Weights of a small transformer language model.
Size: width 192, 4 heads of 32, MLP 768 ReLU, vocabulary 2048, 4M parameters.
Architecture: LayerNorm before each block, learned positions, biases, tied embeddings.
Training: a variant of Adam for these matrices, 123M tokens.
Each number is 500 + 50 x the weight over its row's rms, rounded and kept within 0 to 999. Layers, rows and columns count from 0. Numbers have three digits each. The size before them is the row's rms in percent of the matrix's.

# layer 2 MLP up, 768x192, rms 0.094, rows 336-352, columns 0-191
130:573406488542509540529490435539402444412475455543498514505556534563520523408522524501530580603614455515478432545478555523575524506504556484514382513539493441400517499455519457446416447450494537485466463490457443508462519430443484509554544467433548550457455424531423610540458425599496571460424487551534498485504516513477538467459489438464457505584538506524503541442555568512512538483433446496567502555467597477409378487505591472564490462602424509490522437545422354448539506444454455481518503569557506472539415468485511551545495506527535466481541531527464502490552530509537397520
040:536466512539392486473462453504473472405420429525455486516398568488481475481457479531555512494542473412486502483518461512539492544576482484510414475426493474518383553437562523492495490491429642460445508484405406426462491463537482315512493546469488496428524499465513561513553490507516517414502466597416501501542504493481619479493479481441501406497501501520553557514541508495519492492433450436488478531592577506478447502542479548398499545476472554501597465506412560502556480505501509469391445520434505491517483473410544524449496561464572468551514360605520455448536571430477488532
034:504510518521500501472488479445422503454451503506462500554542555523591516490579523480525485502479504509474522484511507481480480491535478523519511440459544431520427486468452466507512540401519545550518497475381465499490489486493510445528514512530491564449538447558455482457537493622549619543396542696443438475383447522495473401515501542435513506527560505469461501539333421483577473504423518438445489578502508500498380500586469465392484524371396481653565501520499477496433439463520473473519494520392594494488501469505453487442512520584531474521437513489497498488590496490514480512
110:601494429470462449436534549488487496413490481494534494578485508566464441478478482483350448457532553492578618542472618479490494446472499545430548453484550494522520451506446400447522497550523569418481548483502364438446564494408510493568525511458569512504422472552480436469483427591531411577472408536385515525523535512532482470466508444489457444483583557499479524497469492521470390465485462477459472507575488495544476539462548467466407435498479475565539502473426453487448526554478499476598526520520552527470562510496512567485594586344533422475536496512508465458509518443564511456
106:492505475407521485469583503408478569499527481531395468513578481493534487541489535578508620557482557424496568571509479551498414504449535527552428510310489445614485504457519498504473437387568506489526527480471524412528451532427490550429499434516540433442504536475534531476534429514466531385424536537462449468453446491484510459462504436504440447493440532523581448482512483577525549538407522360507437479505575446532467554456552491515479497521498474527437390526545535568521545476494523584482536511509438473556527475505510484550512563474554453435531383545561581420492526530466506513
121:521453588467544501575457464495426505548414450527420521488604468577496461466517588529446445595444506524475477542429484498497450551462419461476491475507545542466500617379530517449565453454501492517516554476464403550506419549505478503482474584490463510484508451444418566535406482504495496473568469553513500580447505423556590445411517502516486514546497591460492542543610518548526431495479409507558393453528501484490494448416491534542527488616501511382596527558491515500563535458515383461478458474569525390537462462424487473460470552514506478516513477560443523530453582443492561528
032:497539573469504481526528525470521492487522464488458447625462516579500451470513440552430472459537435571526538453531505422566533515460552591513500545441514566480505520507533582563509468494539627392517543454506447470479454382504449471488658507475501556440499426488366513514495505505494513466443422685414463502471457460467500468517538487355506479507532534521431459515476495543567481531474453398505473470578550510617493502524455451532483525584498523507510507532436421578529459471483517467469495522467574570520520516475500468551581528433468562511519529513542550511531644432525508490
034:558445507549492454517494490472382388389542560578494509530527561632374529435477454515417519497509467507525538510464501486549493538433435558512493493426572458485482577486436485507392491460524536550483527387506491422444558510453487425477600578502509519452520511461504485461504508537522518441484413575506496479493396488533540390509593425430460448523501536469465508479498487527505508464431400449507486577525400538549462511578514509518472510502511565513498516505501466457533479414447480452535443511465541521494500488270502470489559598494454501536483489549564530519474441415493482488
121:546476522525539504422498512481482423525382482447488536511509590501481489507497487554536457487446456515560517375453449484475542528483503506615522520488501431480474576473458416447579428488550468415527611480506414487563479408495489480564517527491473468523530442387520562542452493563499511508433478537436501496429405491408470486437511629478387428520414469517611444387439535499489401573452527448446517456524533495539513517572513470454506548485473598558559524484437457590516524514457529493509577473439519438502535522539515468505533571581603523463510474467491555441448562438553560517
037:532347533491494506449527477523397484478474582592520508510410478491514474501498510495518492518507486571489463524552433506434566529510495504521501454447539493564488476370490560436594492479477524502583475419490522512481447553431523468566527489528459551543415508503472517436512445495539537542461573689575521501507454449470565411486588540506454483477542445435489473560484453552590514493475461537459534492590474448413444506487402488526537513437494492473497566508482486591469473459392511425489614548479479429512378501599504464544510581536504482552491465632518465527555532438479556456
112:583428478585523544528504510571429494473408507592515553565473512506492447549573599454507317449563481562487465453446554420437477506460452503577531470497610462413529503454466463534575462433475520435446531449444399467490578438516500514476528500440514504538541442434452532500556500493535524471509441543484501487416439421437507458565502553436474456654505392457533487428519487531549539534510544516506510535482503466436455473514529438477448470519453576497526483577532468484498489415398483518467582435503533389509542517461569500513504552602524553514474504466490506513585458502599518515
110:521381452516586537496544516518505422483526430464477499529562568434507542549611486504535575554474546508422502510445490538562433465524458504516531497480491364568493595457490489508495473509554547445477560481455428416560509511544498482425518628462563528509571487567556519445383523477554491530469597536450455547587381569509462476389548516505530488472481479509561469547445500455519485489384487425501517518483655506526508484455595513551569522499476533480453516494435428524564538554479498479479535449457541435391467470411578530502511486492615497458512483532521424514455529480519477566
116:454535465458458487569456569492562407554399544559453452548488564598527507568473439531578487491461488576395544461490552562532521420537524495609568520565556388464535521453509469462440512531500501522514526484475515500480463500462493510472545443467510453392351514503549491484473483493495524443492490541470497593476522400456569475468493561488541496525599554429470495503504415525502462604452423517523478457485531416521428503547522519379483529466539586630480544399496560506470600550533524449426528434473569411515531559472549521459518493518479430499494427552589550521575477517510510494
034:529472527506537466498482466485493406444386496519355397512475553574491565589574432501473398505525501569419487499512473447555459506556468537587450458461494443595471510435484554493484490476483502431533528476481457521527436420478451375455556538496476543468493514452521572481541445542575554520408524592422431502516360488493516439486600400456496429526541577427494483528502448451496441513420496477491471473542553452489502449471529517489518450501450574510555497450566533482521523476475499478565487461480616466580502450480528406486559536544531546475498485455590470510628611498497499529
100:512504472505500445527444492441557438488438525480444548469484493570528517498458505537462507456447481528451513463458514543516505526390485418485538473525535457503544416558539468491545497481468548504511552436462510472499427478511540409496557550539439463429577511451571478418455509442490496506517423542545539641534513516502605433452503458504457502540555511580584550543491502592632476589463524477470465522561496403510363467487493634477476509441479439532473607421468527482553524559558488541476491554504526464578406530551473569590459496577572493471504461480607499448466614383508536556
106:559521492480455515485573496392536456507386469588424405535502460532466596562479412572384499480515444510514573514572470485546535462501410463441456507378585473550415493536484559504543538466501526502503549422516486422513444538426482454454493564503556509481501474581523579405480461483555479415438457526443579563399539545561510462392508488492446472519500571508511527402545509548608588515493492581515452551473527531567385548479473532480513569475530532491489517482521516596480495503490443499509517534465544469513479546467519431614465469429487519440571490498489478531495557484408518411
028:493479477550542479457440487538373464521417518515455405526499522525441494422493467500461557525638387528522516406434511418529499581406510474528450524378478521546520463467475522516493486474447500429441500504424445486524428476487439482418524510450483502487545563488486506485491452519512478503434480649549484548593464501390480360434521504437460457542505569498456474557486513543515518485454523425433459458552474413461459504476514495446519514494456548563590538510490480570584523508451395484491578499576496493525528452380549477541600483495521490520469593479529398555494425505576519467
# layer 2 MLP down (transposed), 768x192, rms 0.0882, rows 336-352, columns 0-191
138:503445530515566460499603649549441438559538508464538473558435455478537468410589453506584477482447445514503539382476409473551506508516550518498490498523485465574515506444460426447477430476629530510511465509436475556500442465525494558610500476466481472510528483507479489478489492530458515459462623502476608476526427540440483498511543512436553473452520486471535434438478533608599566449599521463509507524442527526521486497413524425512632507553561456410400450555525532574550547466581446543486495482442509540462415480494531544451488497495556526450488478478437554570524533553494411588
030:503492515480510460536535499478490535624518444505518511473635486542588496491511533488486511385474472513526474462372513597471510471465527391448512497469502495544534549537592462479472434527437462471436556582511393418474531499539373417482509516459433549594487490538542479487605486537482576485530518413535448534599410493523509525550441496474493470621330457483545456547526519474500422508465417554472520498541449566566457595500543514526536497486512518453475490502500491487512501472515454515436468512430519466427617544561514487483513480605498509535566522499428527460468419605502495452
025:479444448583513533561465537431507504472452450504417424429568421571501496537499493505559525419584526566474462561456489457507539498489487518461432507546517510422489478499502413477445477467518488483560466422450545457463411448562489442522547511577417463468555548594514463441543504485535471604424508478445394436566489503553504518534467415562528518505528564465576473552485497511632582547511465459414529505570536511441561509548525559523538515617502431486565492487544596478451505458493580540611609514481503575556541489536557528597592393499534529568519447510489515453507497583536490451
104:440581490598465564468504469445474548559617578526430537518540462419461589465473408466521461468473434518563430417589504577594432505498508474542503500555529579508513416471464519562450480521475476501546461509408530471488553488446526588578441464525422500411504552501453362488523563484525415457509519600440506429583490544503464461475463462496432473491472550501517464477466606574453462467540512540477441437544483572456454542544510520520585448554501487477577433570496462469500421548454496575509536536540539528503506584377507450425431507526506550502442498582427564470509480534507531515
103:537477468522498532457543496465526519515498441585560467524463560487480457504510515463473550515404531442510474387396484518481473465450496473470564597517431454540601471537575548480411508517435495512538575590489495572464497495472474420521466574465579495453449516455501531543475491559509476539484508431537458567501537499545441426542561477441649522534547458520527458463440461447426535522473506548501550504456415466528497501551680473540542521466408496531547589485512512500428414463531580536359570440483538557577485611480485494452480466352446475460538486477472487535523541559525525562
129:523446539491585526476548500498486497488493525650454515479504469490464484488504560550467514568467475518542516472393537559504543524451530428550536576524474457429466411459601446479515505547447511476534485422539482505506563528496538442395450487493611444522543581497456526495425461455566543517473534540421593469576477541493521550435449431558538598466547589435461482452478565499534571437437577484578468584462581456549496413483495535517524504515477387461457480557495420474484500491517487543418438566576462536526432502471506468513436554451360539502509521453453488471403509613512574564
017:515559539511481492468565396458468482497562457524511463457471461540500530438517484537494567508509590531542583548486493482451441581583486507483375496603494618453510403534523507520486485465556513510564442554552479546447472471525562488468449501640496467455433527511460402531530467517526500598526527387466485527497511455512529505499540462499548517402512446497537489506508624510544609532476534537547456488541513533545465478499529495393505522498538492497540458444480539392573423534498479546499465496472462558503430450532454499569367287504437490525494505579505564506495389514446484509
015:504480513462511535483495327441533509494488511510540449533512502480559491595505488487476538477483532513468506404567494539518523538453538370506426617418437565585541491523506506582505529514397473487504406505553438570596542523504442571530489499533493565458498515496526504569514570472514515454494491494473563513562450534529491453502475619516475518625546522438506391480447555450570511476512515503505455560479504492529473489513608387498490483433479527536472480502463483552481560529436520416522513644484498585457463627509494386585442460459495530443496539458410512520390517505444437524
131:505498448443512547382450437448505590473487536445504592527445422504557451525470543405498580448487519478527535595468517544438526460500511508471568434505481567522550459487604520528481462493434476393453573523546453511484463553556526523469517490592551567483496430536500464521473396514464532378518457457483434506612556553588448492523425518418470519523499482507522544520455529476563466528542529512602471524573494483475474550460461429524523491443365486438617568511541528487430517479469465593492585458513493506571512589402499482527534487477518482461536602453540433416502481463583574445
028:468588481523522482438529487442599465510520550504433493559503447419581481572503387504544560390399445491477496458556472510481502604550502518465515464581465468477532461467470457517490494515516507456545514441498509440541466501524560493569538565531460476465528511513536503386565589399457491493515526508580586515536457499522456457462480531463504461551456511541520481474426322494443538401460568603500451568499549572520388566535454511415576511538524545615521466515512520464427434550460504358542548499481487405432500522482460473506542566533526501459475551487516573478463547465424462483
117:533627451380441519543552542464507533579486514523490543545586448499524516485515505503459501468475505486575445417520487499475561559510562480448533450537538496401551507517391466522490479441479542483485569530485451461459510539462466537654502454563462439448508465493529452600445483528563433512532450494534511510555507481531490503709430518436527471463559457486484463466471489534443508333523566476536466500521500562570503530411545423527552602525479413475568485472454567558476429582531481509528462484423448425513489519432559468547418568503584533466516486527441496479470483511519438534
106:459529523462525466513500496503457459481483433462509490575409419538493523436477431502530532545483402479527461504533498486487461424487545521491530433564492615516453504513508547469496619499476445544488538501495529467390488558537479453548443562519435493563508470529431518485501441587426531582513478514528561459558436547573456535460505392403523429507604493414569579559531467552504447471545499492526502547551575404444596516537422500501584521478531488561547471469495476508403562613553466598508454479455476478487416533503579542439448550335511567458514509495472489561473517458538385473
107:481488503591544504512614569429599424530539486391536456526364508513468533499447533526480530470445515502606540544443523465469522448486511470609510439507581406441560567543501513489484490457493445410501525384443537574549544459481483473557558492516511474463507543532533486509374545437605508509538485454531473537516529526498519494581430503436544515488525480504439487493495453449379619489509468504499502505408579437519578567460394520387522494455526490540529529453548505442542564530435607518500575459496561558480435580452542430439538461507473469450458492547543484503474522503421482460
023:482562481530457457532567442445453497540449530414430462529578542484479590451471450448537570552471548489441532572581470544421554463460550464524416485587486539540499532427445490558432450501479513539563541516524441472427552535426510551489540513407392565503508460539573540560547581430429503452470541509523470530578483537480430534502533452545535498487556532481577462579444456532540483421473448473525432535494448462485493456423530580555509546488456424539452556480447437434505519571569555546549404459441547474535423537618548545431552448464512551432431543426488580515438450484553470564
092:448476510489625459470532478513546502466456566500559455449482564559466536557426541471559567553443486485444511524505503424487453437467528481476515447558561488446543621511511562468448350549532531531450467406539468435441472485532488531470560493460598395444542483469579526469503475468499508534494439449519461548508660515511519501411508525537556480461704460405501563418487508483470390556461561434490495561506438531523561513503509416454480457479494491471496471522495485499470552497517508490536497455443556638456511524492521481555549421452530556476481496506470459562544598535576484509
100:456438545575498445514516470538453456454502491485487477449563478498528562497470544541592457541623486490517630527569490453474399505541460494575519491497471505545517446521589495531548555534549517520517363538449491529643479509544485520530386469402419489551553478473511466604525513492460437505571528524537435437496494549524529420451472508507541449413429526582580499527465521504414559474503472560453455435540468465506520478538515466517487530581543486552472482582461427495554474584508491597611502533493426529440347537540547430439567475473479446487468496473403543464515492531435453537
013:484522527475472507513588448438559525619513546373449544473531471503563599486554498485521533479531550487490507546489500501489423499475643469485485508519519476516546526532462461464350483544542503475552535662566558471512463524514593505490499481385468531525407496569511499520549491516487489429571497430472441583529521500481553566452484471591542452481436470552512505459588474505470455565467445517481514438492488499629593469445476587427541506480625479482554463487462466519503370441576524485496467524522522514501427459493473528594523416615510493502496503540425529407506492522527493429